{
  "num_hidden_layers": 14,
  "hidden_size": 192,
  "hidden_act": "tanh_gelu",
  "norm": "layernorm",
  "init_std_qkv": 0.0356,
  "init_std_o": 0.0442,
  "optimizer": "soap_variant",
  "learning_rate": 0.00781,
  "max_grad_norm": 2.0,
  "schedule": "wsd",
  "final_lr_fraction": 0.1,
  "train_tokens": 157000000,
  "max_steps": 4877
}
Each number is 50 + 15 x the weight over its row's rms, rounded and kept within 0 to 99. Layers, rows and columns count from 0. The size before them is the row's rms in percent of the matrix's.

# up: layer 3 MLP up, 768x192, rms 0.0511, rows 597-632, columns 0-95
# down: layer 3 MLP down (transposed), 768x192, rms 0.051, rows 597-632, columns 0-95
up597 105:57 74 51 43 55 42 46 53 55 29 44 80 41 80 40 77 48 54 34 71 62 55 72 40 48 36 88 75 41 31 66 54 58 58 57 45 51 40 74 64 68 82 42 44 22 64 65 26 53 45 26 60 34 48 30 24 69 27 66 26 59 52 65 65 40 59 49 83 50 55 46 55 55 56 44 57 46 77 65 36 60 22 43 76 45 65 15 54 48 78 79 42 60 58 63 56
down597 102:13 65 35 40 47 41 71 45 25 63 32 29 51 56 56 79 63 93 47 58 46 37 32 73 60 38 54 46 69 43 31 64 51 32 53 73 66 30 29 47 44 27 19 72 42 55 24 58 41 33 44 31 37 53 59 46 43 59 65 63 78 52 57 54 43 34 53 29 61 52 71 38 57 48 30 33 81 31 59 56 76 44 45 46 66 31 73 64 35 42 33 48 63 55 39 60
up598 098:72 66 57 31 54 63 58 42 47 41 32 46 35 99 51 67 33 43 36 52 42 45 53 69 50 55 69 70 48 61 55 47 61 70 60 70 55 62 63 48 19 25 54 44 66 55 56 34 52 18 45 58 33 39 70 41 46 55 70 49 23 50 55 45 41 57 64 59 30 71 55 45 57 71 57 56 58 72 25 49 56 38 55 33 50 43 41 27 41 54 48 60 72 20 45 30
down598 097:54 48 27 41 47 47 53 73 43 71 83 49 51 60 50 72 52 23 49 50 51 79 33 24 82 28 45 37 62 53 54 33 43 53 52 46 54 25 62 46 56 71 42 49 42 54 51 38 73 54 33 40 54 71 36 62 73 31 40 74 60 80 67 35 40 66 45 49 44 60 63 67 52 48 60 49 25 34 18 54 32 66 45 70 62 77 39 40 24 71 38 65 21 59 43 67
up599 102:41 59 44 71 66 43 36 70 67 46 30 80 32 45 34 57 65 15 44 56 33 41 52 36 49 49 34 60 41 48 45 71 43 61 46 61 71 56 36 89 42 43 35 72 51 57 09 50 28 38 70 30 39 60 39 35 45 43 74 45 50 39 42 65 48 76 70 37 34 58 73 40 38 46 32 44 75 48 51 61 76 38 58 60 47 36 46 38 66 75 56 19 68 85 57 54
down599 089:46 49 63 63 34 52 59 30 23 62 54 31 43 48 29 62 35 78 71 43 53 64 31 56 20 50 39 52 42 60 31 50 76 55 37 14 53 29 34 50 55 51 24 47 45 61 60 52 66 42 36 56 82 48 42 45 44 43 41 67 62 47 63 40 55 58 25 20 52 70 59 79 33 16 63 19 43 75 69 65 28 61 53 25 57 50 61 74 42 43 36 29 48 42 66 46
up600 094:48 53 55 53 53 51 24 41 40 49 36 45 58 63 54 34 63 42 54 38 52 46 39 61 43 41 79 53 74 93 27 40 65 67 66 39 47 35 71 60 49 50 80 72 42 75 46 70 26 39 77 70 41 55 74 45 63 93 35 66 58 56 56 47 72 42 46 65 57 72 37 43 46 68 50 43 37 58 32 63 54 66 53 50 63 24 43 47 53 27 73 74 36 51 42 54
down600 098:28 84 73 47 68 85 51 78 53 48 66 37 58 54 51 52 39 63 45 31 44 43 30 44 56 30 67 64 56 45 38 35 23 31 43 76 54 62 57 52 48 61 66 56 22 40 26 66 21 33 43 36 64 56 31 61 50 49 48 67 33 45 49 75 56 29 46 61 53 43 46 56 36 39 35 42 41 70 47 43 30 49 49 69 41 60 50 67 67 43 56 46 54 45 72 34
up601 099:44 44 80 57 44 25 86 66 60 59 48 46 56 65 42 72 54 72 53 46 15 36 67 78 33 32 42 59 54 40 46 58 65 26 40 72 56 51 43 36 32 47 31 15 53 47 58 34 50 56 45 48 66 49 49 40 60 60 55 51 63 78 50 77 53 49 40 62 66 39 56 58 58 52 54 70 78 55 51 29 58 52 55 54 46 65 67 35 26 45 56 50 43 37 50 18
down601 105:34 80 41 52 59 31 69 46 61 63 35 55 41 47 79 19 14 22 44 44 49 41 50 48 32 42 65 54 63 68 34 36 48 52 51 19 66 66 47 65 37 49 59 65 61 48 65 50 38 55 57 56 55 64 67 51 46 62 63 48 52 21 66 74 49 60 66 59 34 48 62 49 43 74 65 44 43 49 40 44 36 05 27 59 54 49 56 64 54 76 46 38 31 68 38 37
up602 100:59 35 40 52 39 75 79 47 16 22 47 57 46 53 49 52 54 54 52 51 52 69 67 24 57 83 29 31 79 65 50 70 28 20 74 37 65 65 44 51 50 36 55 49 47 62 54 52 34 65 55 56 69 55 56 72 56 67 44 40 65 77 44 47 36 46 42 63 45 60 69 76 50 61 82 59 56 30 53 42 51 27 61 57 59 42 81 40 62 58 59 24 20 34 61 79
down602 102:65 31 58 26 65 48 37 47 46 56 56 73 84 42 31 49 57 71 54 47 32 68 60 85 60 59 69 37 47 48 61 56 44 57 32 42 57 55 37 35 42 70 26 78 74 56 46 42 33 43 60 50 40 35 30 44 48 52 81 48 25 21 47 50 49 50 35 43 28 83 36 62 45 47 79 54 41 65 40 59 28 62 72 31 42 89 74 55 62 29 68 61 35 50 28 50
up603 094:66 57 27 53 59 56 51 62 63 44 48 71 27 35 60 50 66 28 42 74 45 46 41 49 49 82 44 59 75 38 65 61 35 63 24 56 67 48 50 56 35 43 37 47 57 30 55 55 55 44 32 50 45 66 54 38 59 53 31 62 62 44 48 47 44 66 43 26 69 35 72 52 78 81 41 40 42 53 51 60 75 63 47 57 41 21 26 46 63 44 50 26 30 40 80 29
down603 102:39 51 41 42 58 38 51 70 78 47 58 62 75 52 28 64 65 38 33 58 68 51 64 38 53 57 49 53 67 59 58 51 50 48 24 61 48 13 56 42 45 43 52 35 43 41 30 23 47 49 71 82 41 54 74 51 37 50 87 05 37 53 76 56 11 61 63 47 64 48 56 47 57 60 66 47 48 57 49 59 65 48 51 59 21 45 41 51 77 78 54 34 68 42 67 63
up604 101:47 62 54 65 42 45 59 63 95 65 58 71 64 68 65 45 64 59 23 65 57 43 65 33 29 64 52 29 57 48 69 48 96 62 30 69 59 48 40 17 50 40 49 71 33 34 85 37 26 73 44 46 60 44 31 00 34 51 66 49 41 37 50 43 64 39 63 44 58 65 72 36 34 71 33 56 41 54 47 38 40 47 41 66 37 53 43 65 43 22 62 56 55 48 56 28
down604 102:45 30 37 62 46 32 19 43 23 46 47 53 38 46 52 33 53 37 50 31 20 26 53 52 70 69 63 56 51 31 52 65 35 41 60 90 37 44 67 43 45 67 41 37 26 36 46 54 60 52 50 39 45 45 52 68 48 47 28 62 54 63 71 69 52 46 43 57 47 13 36 29 45 35 92 50 67 52 34 83 40 25 48 25 77 47 58 57 35 62 46 59 46 43 39 57
up605 089:45 74 45 54 50 57 43 61 51 42 43 77 35 58 55 48 76 70 63 40 68 65 64 69 37 43 52 60 56 78 55 36 45 58 64 46 26 46 44 45 64 63 57 47 70 69 49 59 70 67 65 67 51 47 50 50 31 56 43 61 50 54 47 65 57 59 32 53 56 41 61 49 72 41 29 54 71 31 61 70 38 67 55 20 72 58 99 19 36 49 97 70 37 50 34 44
down605 092:40 43 69 32 62 28 51 65 43 53 35 40 34 65 52 63 54 51 73 52 45 50 39 55 48 25 67 51 43 38 71 51 52 53 25 48 70 45 63 75 54 67 42 46 62 68 60 28 43 64 33 89 70 19 48 43 37 81 70 35 30 64 70 46 82 53 51 55 46 36 45 55 62 43 79 56 55 10 57 58 34 40 60 54 26 49 30 65 43 32 35 57 65 33 69 29
up606 102:18 34 55 75 49 48 52 39 46 42 59 37 60 41 44 51 47 35 59 56 74 46 61 44 63 43 58 35 64 43 65 62 35 52 23 47 42 31 39 39 38 14 48 52 35 36 56 47 76 49 36 58 37 37 39 40 47 31 61 39 77 31 54 41 52 91 40 14 69 61 35 30 57 66 61 43 52 56 75 22 60 32 41 21 47 61 30 24 41 59 47 38 45 74 56 29
down606 095:49 64 37 26 33 78 53 55 60 55 24 50 33 75 26 54 30 67 45 32 39 46 35 56 40 39 66 45 60 30 43 54 28 40 52 52 32 57 68 68 49 83 22 42 68 25 14 44 39 50 44 39 30 61 67 42 50 64 59 54 26 68 40 51 51 01 40 62 22 40 52 50 47 52 50 55 27 25 51 43 52 75 37 60 30 48 42 58 41 49 34 47 64 36 55 61
up607 096:55 75 58 41 58 42 33 59 56 56 51 72 23 63 35 41 41 55 71 31 63 41 75 59 65 22 56 40 42 43 87 62 39 44 74 60 53 59 60 46 31 33 39 67 27 41 37 32 35 36 72 40 45 70 58 27 46 60 41 47 64 33 62 33 61 13 49 75 22 40 40 76 43 12 35 51 45 31 21 84 45 33 52 65 63 52 60 40 27 29 40 37 41 41 44 39
down607 086:45 55 20 33 47 59 78 49 62 53 48 43 48 47 55 73 11 53 43 41 58 74 75 12 39 57 42 38 56 27 48 36 34 09 33 52 54 33 72 62 60 41 35 36 46 37 47 58 77 61 48 34 50 57 41 54 38 57 60 20 45 65 60 65 34 50 28 38 42 57 37 76 21 42 49 49 54 64 52 35 57 42 66 45 61 45 39 19 72 72 45 59 50 40 34 68
up608 101:53 62 57 40 45 66 44 31 73 46 66 48 47 56 49 52 62 55 66 76 04 63 57 66 63 66 82 50 69 67 47 37 45 53 45 52 61 44 53 52 53 00 36 22 69 68 40 32 48 59 69 44 50 46 42 79 41 54 43 76 47 20 69 54 47 59 49 42 56 47 69 38 72 57 51 50 44 38 61 45 52 56 42 45 55 60 44 59 54 67 41 70 41 57 65 48
down608 104:48 65 55 39 43 55 71 52 31 66 67 42 48 64 65 68 71 30 42 23 37 53 61 55 47 53 22 49 67 49 45 26 45 32 36 32 57 39 51 58 48 35 41 42 65 54 38 46 35 72 45 45 41 50 29 40 72 76 38 41 26 70 28 59 67 53 43 42 49 53 46 59 67 37 45 45 76 47 46 47 40 57 57 21 75 43 33 44 46 44 16 79 50 58 51 77
up609 104:54 44 42 69 23 50 52 56 44 60 42 29 64 78 63 26 21 34 62 50 39 58 29 34 62 27 47 59 30 60 43 35 50 33 37 46 52 42 50 13 82 59 59 60 43 39 68 29 47 46 65 87 50 20 48 38 60 52 77 46 59 59 33 34 69 51 69 26 77 34 65 48 58 52 67 40 52 30 48 71 57 74 51 71 53 25 57 78 37 48 71 40 50 26 53 52
down609 100:59 50 86 67 59 28 70 49 32 39 36 69 54 34 10 38 51 75 31 46 56 37 43 44 43 57 63 32 39 46 56 65 51 44 57 66 54 71 51 80 48 47 31 50 51 41 38 53 15 54 46 56 39 64 46 60 28 42 39 55 55 20 55 67 60 45 52 42 33 42 49 66 23 71 43 43 61 70 52 52 49 42 49 50 43 44 60 22 21 54 41 60 68 57 52 45
up610 100:62 43 34 54 64 73 34 41 47 36 53 56 51 56 37 42 10 45 44 55 54 59 83 50 21 52 47 37 46 73 65 52 43 55 38 47 43 60 60 28 24 44 71 53 41 64 19 54 76 61 42 55 47 26 66 40 54 31 29 52 35 71 82 71 37 22 44 50 34 31 48 67 50 55 73 64 34 57 51 63 45 53 40 45 58 47 55 45 22 55 57 42 59 22 38 67
down610 101:03 37 43 59 60 34 38 62 82 37 34 37 31 28 65 47 51 46 49 45 50 38 38 40 61 51 84 43 39 70 70 64 42 42 88 58 66 57 30 52 44 46 40 91 28 47 42 32 49 48 53 60 31 56 57 67 48 27 62 60 70 58 58 37 35 53 67 64 46 39 56 50 57 62 88 51 59 67 60 61 41 54 51 72 66 58 72 49 48 45 59 38 74 46 21 41
up611 093:57 40 57 50 43 61 83 32 48 54 72 46 26 45 65 80 59 74 63 42 53 39 31 45 47 17 44 50 69 64 44 46 50 65 84 49 49 48 82 74 53 51 45 55 59 61 67 74 39 49 35 54 76 58 24 25 62 78 38 33 54 36 51 62 42 53 16 53 38 76 58 63 86 61 70 55 38 65 45 41 38 36 44 80 46 57 89 25 48 21 43 52 38 36 56 42
down611 097:54 30 53 42 61 66 40 47 46 52 66 58 50 34 64 48 21 52 44 49 33 53 57 30 44 32 79 49 50 28 63 53 64 22 63 74 47 38 87 54 67 65 57 51 44 45 57 44 68 39 51 33 49 39 29 37 54 84 50 42 58 24 76 74 38 39 46 52 45 49 62 61 54 50 66 51 31 29 75 43 42 14 50 49 53 49 52 45 70 19 47 51 30 71 83 38
up612 096:45 23 51 69 36 36 44 48 30 62 37 45 59 41 50 54 69 43 38 72 56 62 33 72 52 22 30 54 40 51 81 64 19 70 55 66 55 46 70 34 85 53 65 59 19 22 61 73 52 38 56 48 31 25 57 54 54 35 40 69 51 59 51 73 49 55 66 40 40 41 38 49 35 47 50 50 62 82 39 47 63 52 73 68 62 14 58 71 74 48 62 42 31 52 64 59
down612 096:39 70 52 43 45 48 14 39 48 52 41 75 58 78 44 45 56 49 48 43 55 24 52 60 53 70 54 48 47 03 32 55 75 23 51 36 24 38 62 64 60 48 43 57 65 63 62 62 51 55 55 48 37 66 61 69 65 58 59 62 60 50 44 32 55 40 66 48 82 42 64 45 63 20 30 54 44 47 35 34 59 70 57 46 81 53 55 53 69 45 51 79 89 66 28 53
up613 108:64 38 45 52 60 39 32 73 62 54 49 78 48 45 32 61 38 59 27 47 30 43 55 64 26 36 52 58 53 31 65 44 94 71 63 54 64 56 22 36 30 40 15 53 27 38 57 59 59 83 53 59 54 65 54 45 33 59 48 38 71 53 34 41 67 25 32 39 40 44 85 65 48 61 46 54 47 27 57 26 55 44 51 67 42 53 68 62 32 50 59 48 46 43 79 67
down613 102:19 64 07 55 52 10 65 50 49 64 33 59 54 44 67 38 52 33 42 48 66 63 42 48 31 42 67 53 47 51 69 37 26 54 46 78 30 63 49 51 36 86 51 47 40 55 35 53 26 14 59 71 54 60 78 55 66 23 58 62 53 51 29 34 41 40 73 69 53 34 23 28 75 64 40 44 80 40 56 33 49 37 49 27 40 48 74 45 39 50 54 32 51 19 31 43
up614 107:46 44 34 57 54 29 55 23 54 23 60 54 55 19 82 46 68 53 42 60 68 71 55 34 41 50 50 71 43 53 34 35 34 88 64 56 42 60 35 40 33 44 38 53 35 46 64 44 55 66 68 41 59 38 36 36 54 55 52 45 56 38 93 40 50 61 32 61 72 45 35 43 73 65 57 32 63 74 20 48 63 52 63 54 44 42 28 63 42 52 52 66 27 58 49 19
down614 099:74 55 28 62 42 51 49 76 56 51 42 37 56 29 29 43 54 64 77 73 56 45 60 63 47 64 58 61 81 46 28 51 18 66 44 37 60 42 54 66 66 60 31 12 74 61 46 41 65 46 49 68 43 54 39 54 42 36 38 41 39 59 39 57 69 38 58 20 61 49 38 36 36 34 36 21 72 71 33 72 33 48 52 41 28 37 66 49 56 61 67 57 63 67 56 68
up615 101:47 45 50 33 56 33 55 44 49 44 62 77 41 62 42 50 23 69 46 35 78 54 88 47 22 52 80 36 58 52 38 29 45 33 42 64 41 60 69 35 54 68 38 44 36 45 69 49 47 65 55 80 26 43 46 38 45 60 42 17 50 89 29 58 63 49 50 78 47 55 28 41 25 35 44 53 37 57 49 25 58 27 56 44 74 66 53 48 63 33 51 70 74 28 60 61
down615 103:61 31 24 55 60 55 43 53 43 35 35 51 55 26 51 63 42 53 45 67 47 39 53 68 21 33 34 74 23 71 37 20 21 66 50 28 20 53 61 57 57 66 43 34 37 51 41 36 29 56 39 56 42 35 55 21 56 62 57 52 49 54 66 52 37 55 33 37 53 40 51 26 17 43 38 51 28 32 67 28 46 18 58 31 43 46 39 46 40 49 73 85 65 36 71 92
up616 100:39 52 51 40 37 53 65 52 38 53 52 36 40 53 60 41 62 41 44 56 64 70 46 44 44 34 62 49 49 39 62 36 32 76 52 72 35 59 38 87 40 57 41 44 54 58 41 44 33 38 14 63 35 88 68 45 60 54 68 59 26 53 57 52 38 63 69 71 39 51 34 56 29 32 56 36 40 59 29 51 61 34 43 61 36 34 33 61 31 36 34 46 40 52 40 54
down616 111:62 36 32 26 50 73 53 40 31 47 51 34 82 35 61 53 62 30 56 53 49 34 66 19 47 56 66 60 76 61 59 64 43 39 33 31 25 68 53 69 75 71 59 40 53 44 53 54 47 51 99 58 32 68 38 49 62 36 69 60 55 33 80 56 51 49 40 46 20 47 59 61 36 28 46 21 45 78 48 55 17 52 69 75 54 50 65 73 61 62 48 39 46 35 27 38
up617 108:22 60 70 44 23 35 31 35 79 26 46 37 48 53 32 62 33 36 52 66 58 55 68 40 47 63 72 56 38 94 76 50 54 54 43 30 45 57 53 36 34 48 41 50 30 64 56 60 45 42 63 43 24 44 70 30 31 63 38 56 55 39 69 53 36 39 61 46 37 89 81 66 75 59 58 48 43 53 71 50 54 60 49 41 35 64 72 14 53 41 46 47 48 44 46 49
down617 116:58 51 39 55 23 13 48 38 64 59 60 54 41 55 49 58 57 68 78 35 50 60 46 47 47 45 45 38 63 52 43 47 73 58 93 67 37 26 61 42 50 65 55 68 89 61 38 49 92 53 50 49 20 33 45 53 46 58 40 47 31 52 70 56 38 79 58 56 68 50 74 59 49 50 70 63 17 54 46 55 42 37 28 64 31 45 40 39 40 54 40 45 19 43 32 17
up618 101:63 62 52 32 60 48 76 43 48 35 41 44 25 52 48 71 55 08 20 25 49 48 46 54 24 43 43 44 69 43 61 43 28 38 63 70 70 61 62 35 43 99 65 43 45 47 42 69 27 41 51 68 76 40 51 37 46 56 45 39 40 87 79 42 52 55 63 67 30 46 70 21 68 49 28 44 37 75 52 43 60 46 33 52 58 37 77 73 52 66 16 36 40 41 41 66
down618 100:33 56 52 46 58 68 38 00 58 44 74 47 49 63 38 61 61 47 48 90 58 45 48 36 50 65 76 33 28 50 67 61 54 52 37 58 68 47 54 35 54 44 62 55 17 52 82 61 41 46 49 50 28 60 57 77 59 54 44 76 73 60 49 74 72 40 61 69 31 73 60 36 46 64 53 50 51 38 54 42 51 42 42 64 62 60 73 45 56 51 36 53 52 67 60 51
up619 108:51 37 48 53 38 60 31 55 51 78 27 75 42 39 62 40 51 37 77 57 59 48 45 34 74 48 45 45 55 52 88 66 56 61 47 32 76 41 53 48 54 81 67 80 50 67 40 12 53 77 67 47 31 47 64 54 53 66 52 58 39 46 49 57 59 69 30 34 20 36 44 19 32 19 53 42 50 57 46 76 55 51 32 73 36 45 68 18 56 39 20 27 47 49 41 59
down619 101:80 43 43 69 63 54 42 38 57 36 48 33 43 37 55 70 55 30 53 33 43 62 31 76 36 41 78 86 62 60 55 73 58 35 76 40 29 31 33 58 55 45 49 45 58 47 65 67 59 29 30 36 53 53 68 44 56 51 60 53 46 45 67 53 44 34 60 53 83 66 34 53 53 66 37 60 24 30 39 23 63 44 61 62 60 60 30 47 15 53 42 58 59 67 50 65
up620 092:53 42 55 55 42 40 89 39 65 66 34 74 76 35 55 58 72 21 72 11 38 56 43 22 58 41 53 45 57 46 72 53 58 60 55 77 71 88 56 45 48 32 45 47 51 42 28 53 37 66 55 22 81 47 44 43 56 63 54 44 70 37 63 55 43 43 21 62 66 53 41 61 34 47 77 37 36 69 20 42 72 50 36 57 47 31 55 51 35 44 57 45 45 60 54 46
down620 092:56 50 45 68 53 55 41 58 50 41 56 72 59 64 40 51 61 43 21 79 61 50 22 60 76 42 38 25 64 49 38 49 71 37 33 44 14 40 47 56 22 49 48 61 29 45 66 70 38 44 68 80 41 42 47 29 56 65 43 48 45 35 63 60 27 48 37 34 53 17 66 21 34 81 32 44 68 37 48 44 21 82 65 53 44 57 77 46 64 56 29 52 51 70 49 85
up621 097:63 78 74 42 54 63 50 29 61 45 58 58 55 47 65 77 63 32 48 46 28 32 35 69 47 69 39 46 32 76 42 21 73 58 67 56 44 48 64 69 51 60 67 48 52 39 33 52 70 58 55 57 39 40 47 38 38 65 43 62 75 53 47 42 49 51 44 43 40 73 72 44 37 81 43 66 67 56 66 48 31 31 20 52 75 47 42 60 69 91 50 38 46 56 46 53
down621 107:40 52 65 46 44 17 39 52 57 62 42 69 50 54 51 56 37 48 38 37 42 74 80 45 58 72 54 25 66 75 34 34 54 40 90 55 36 55 37 30 37 37 46 45 53 39 40 31 64 53 09 43 78 48 49 42 39 62 63 50 48 53 35 42 68 57 35 44 33 40 46 87 60 41 55 39 53 48 54 56 73 25 47 66 21 64 53 40 54 44 73 25 42 48 87 26
up622 108:44 50 40 73 37 71 82 54 41 36 57 34 32 62 22 47 67 46 65 44 52 68 64 44 34 71 43 40 43 52 47 37 34 84 48 53 33 75 58 64 47 61 65 41 57 50 62 63 47 61 62 42 46 66 46 44 36 46 33 55 46 44 58 71 37 53 71 61 56 74 48 57 40 35 77 26 47 47 83 43 41 81 50 26 85 46 45 49 33 74 46 36 25 35 24 46
down622 109:33 76 55 58 61 58 44 42 73 53 69 44 54 90 36 70 43 34 54 66 51 42 47 28 52 56 75 49 45 45 46 65 44 52 33 63 53 31 54 52 00 51 51 65 41 43 47 28 57 52 69 53 57 66 45 46 67 49 50 58 60 64 58 60 53 60 60 76 28 36 57 15 72 50 59 26 53 86 52 38 42 37 47 46 73 49 53 46 30 32 55 69 80 55 57 54
up623 108:61 78 34 51 44 70 56 34 38 70 59 67 41 38 49 33 20 54 34 38 32 61 37 57 44 42 39 05 61 89 44 68 57 50 46 36 58 49 78 42 42 51 48 52 51 42 61 55 48 47 57 35 53 44 74 80 36 38 42 73 44 64 31 86 46 41 38 54 52 50 53 47 50 58 20 43 22 53 65 44 69 44 63 52 61 38 43 26 43 87 28 52 32 54 31 36
down623 113:62 68 66 60 50 88 17 74 48 54 45 57 25 46 40 41 58 32 68 27 49 52 60 56 61 71 69 43 51 62 46 62 63 29 69 47 56 78 69 41 39 48 56 35 48 35 34 53 38 33 47 45 49 79 47 64 40 21 41 46 68 57 49 92 54 62 29 60 28 51 75 76 38 46 46 51 43 57 21 60 67 30 60 61 46 37 25 39 61 40 42 56 27 56 31 47
up624 092:44 56 50 55 70 63 38 45 59 81 27 36 56 55 43 50 91 22 40 38 66 41 26 35 53 28 67 42 44 43 34 51 52 39 49 47 44 52 52 45 60 40 25 38 65 47 94 49 41 49 46 39 61 38 56 40 70 59 72 68 47 14 41 81 42 42 57 78 49 58 49 38 76 47 65 53 62 59 67 56 52 41 49 35 40 62 30 40 73 53 61 43 48 42 65 01
down624 093:42 31 38 50 27 53 46 68 25 79 36 61 45 60 75 31 41 13 21 48 27 76 00 53 46 33 62 67 26 42 41 68 46 40 38 43 69 67 61 31 51 22 62 62 58 47 36 60 60 35 36 47 37 54 72 44 57 72 47 39 61 36 44 41 28 47 65 33 46 53 37 49 56 60 49 65 55 29 54 67 60 41 60 53 39 25 50 60 42 27 37 45 39 34 33 40
up625 095:36 51 57 37 54 63 58 37 59 57 42 24 66 61 86 52 29 29 45 59 46 49 30 67 42 42 39 46 53 45 35 49 59 51 39 50 66 43 38 37 60 72 49 39 32 20 50 43 49 31 60 41 69 68 60 61 50 55 54 47 21 48 34 55 64 63 55 48 54 31 57 13 42 64 55 73 40 68 16 23 19 63 40 46 51 59 55 69 57 42 38 52 31 31 65 46
down625 100:45 58 27 81 28 62 49 47 37 53 72 13 45 41 27 34 51 45 18 47 75 33 33 67 43 61 40 53 61 43 29 44 48 45 43 35 28 44 54 65 43 34 41 45 28 51 51 27 71 46 53 38 36 47 44 41 55 24 56 56 33 43 40 45 33 48 73 82 45 51 51 63 79 52 45 57 48 56 69 54 54 51 31 53 39 45 38 68 32 55 44 48 66 59 53 72
up626 108:43 54 44 42 39 47 63 52 61 74 55 46 39 41 45 46 45 36 66 50 62 42 42 71 48 27 56 32 54 52 52 38 34 39 61 54 89 56 71 41 38 62 41 44 30 06 47 44 47 45 55 78 72 43 52 28 50 50 67 44 45 45 37 49 45 43 69 43 35 73 76 58 39 69 76 60 43 53 56 66 12 63 17 46 30 31 51 41 59 51 64 31 59 45 63 85
down626 106:34 13 53 26 60 24 70 38 46 64 57 48 55 65 52 68 42 45 33 58 60 50 56 61 48 61 64 69 62 70 87 61 41 08 31 25 59 40 74 33 46 60 67 34 62 62 48 81 87 28 43 50 60 42 32 41 41 40 31 48 50 49 38 48 52 57 62 41 53 79 58 48 49 09 59 54 47 44 63 66 43 24 48 24 73 29 56 56 49 32 59 47 52 60 44 52
up627 102:77 67 36 44 58 57 72 30 36 36 53 54 47 12 86 25 57 60 38 67 42 27 35 70 69 39 52 32 55 60 52 25 48 70 22 45 53 66 78 49 40 45 36 45 39 40 38 34 63 34 35 43 58 73 64 51 78 43 53 37 33 71 42 42 43 52 48 62 62 59 57 42 56 61 60 06 29 26 61 53 45 61 35 49 59 31 33 53 75 70 64 45 27 26 57 49
down627 105:55 51 48 51 35 63 77 64 63 54 72 55 48 28 33 38 41 47 37 10 72 60 47 51 29 55 49 61 34 83 40 66 48 35 34 72 49 59 45 43 68 31 64 54 33 49 56 66 47 52 53 42 30 56 45 45 99 44 42 46 46 73 30 49 29 76 25 48 22 49 69 39 48 56 27 50 35 47 45 46 50 54 47 59 72 74 44 40 51 39 54 58 42 53 65 67
up628 099:82 61 53 59 56 90 38 56 64 01 44 56 69 57 54 44 51 56 48 62 81 26 63 36 23 16 54 65 22 46 31 45 45 46 78 47 57 26 47 36 55 64 68 50 63 46 41 70 80 57 46 62 36 54 45 52 60 50 51 48 54 47 68 35 39 58 61 59 65 65 43 37 70 52 53 36 58 72 61 64 55 58 60 19 61 54 25 60 50 61 47 51 61 23 56 17
down628 101:69 64 51 73 38 41 49 61 44 41 57 47 38 50 41 36 46 42 39 56 58 46 60 35 47 51 42 60 43 58 39 42 50 55 48 33 75 44 42 44 58 52 68 48 37 27 36 41 40 80 63 43 67 41 21 49 63 65 44 64 52 48 39 72 78 29 35 24 10 37 72 30 59 37 44 44 59 68 43 23 41 65 30 38 68 61 47 31 36 46 40 69 61 52 84 68
up629 105:40 31 17 57 55 42 47 50 55 38 52 60 43 26 45 43 58 56 79 79 73 62 60 34 35 42 67 42 76 84 61 64 61 59 37 55 28 64 59 57 57 48 52 62 23 62 53 16 38 46 36 79 59 44 47 39 39 61 16 24 49 69 44 87 60 79 64 33 44 64 75 30 45 60 52 35 67 73 65 34 42 77 65 50 35 63 57 51 60 34 30 56 62 69 43 52
down629 105:61 42 72 31 36 73 63 68 42 30 34 58 65 48 38 49 56 44 33 47 51 25 65 45 56 66 63 51 80 54 70 46 75 63 48 65 61 25 40 39 66 69 16 56 74 65 38 40 48 58 54 33 50 89 33 34 28 36 43 56 46 45 70 59 36 23 70 57 60 46 50 33 64 41 44 64 66 29 47 46 66 63 59 19 61 57 55 48 38 49 63 64 29 69 51 46
up630 098:51 99 29 58 44 51 56 38 45 30 47 56 44 61 69 38 53 42 79 58 38 50 41 41 27 53 49 61 75 48 48 73 48 48 56 65 54 72 22 60 37 49 60 46 40 55 34 45 64 54 51 76 28 51 66 67 55 64 28 74 51 57 29 27 37 59 75 57 57 32 62 34 65 56 32 77 29 46 38 51 55 55 52 71 42 68 61 31 43 29 65 47 58 35 58 44
down630 101:58 61 76 52 38 66 68 76 45 73 48 79 56 32 60 34 42 58 43 63 60 34 49 56 53 28 47 74 40 48 43 34 52 29 54 51 76 40 66 36 54 54 52 20 38 53 67 57 44 52 82 39 36 45 33 36 20 54 44 45 41 41 52 52 48 36 57 67 78 42 37 52 39 76 59 46 50 37 40 58 54 57 45 25 40 43 30 54 40 68 64 34 16 53 58 36
up631 089:60 49 20 57 81 06 63 60 75 33 53 58 37 25 68 24 62 58 49 66 72 30 48 32 42 61 47 53 41 51 59 30 48 39 53 60 57 59 55 68 56 58 77 51 41 67 47 51 37 45 14 89 30 47 46 51 30 42 69 28 35 27 43 70 54 75 41 55 48 47 69 49 72 39 68 71 45 61 39 22 72 55 59 72 47 52 61 45 67 51 22 49 72 53 45 34
down631 089:47 63 74 78 38 43 70 48 39 22 46 61 39 40 41 46 74 64 33 57 70 46 29 47 48 71 38 45 72 38 48 63 62 76 52 54 52 48 50 52 43 39 60 53 27 44 45 49 40 60 71 46 70 43 75 43 24 24 60 69 54 54 62 73 64 54 54 30 60 24 54 43 61 35 51 46 44 30 60 40 48 75 57 24 45 56 50 25 58 67 42 57 55 53 40 42
up632 120:36 57 61 64 44 36 46 50 38 40 44 47 32 34 70 48 37 81 25 32 55 56 48 47 35 54 42 41 27 38 63 67 72 55 44 60 70 75 52 56 54 60 62 38 50 21 59 58 52 54 74 68 41 41 55 72 75 54 56 53 42 34 41 74 45 69 51 73 30 57 46 53 66 23 26 48 48 66 60 58 53 41 51 70 43 31 46 57 62 67 63 67 46 29 29 69
down632 118:37 50 60 37 64 68 57 61 46 27 60 58 68 24 49 63 23 66 74 57 55 23 62 78 91 62 63 59 55 30 35 72 56 63 38 50 53 22 37 39 53 58 33 77 49 64 51 47 05 59 54 42 68 52 51 34 45 55 62 81 27 32 51 31 58 65 52 47 48 42 39 71 70 43 39 55 58 61 20 41 39 65 52 40 77 49 28 34 55 42 54 71 43 40 57 46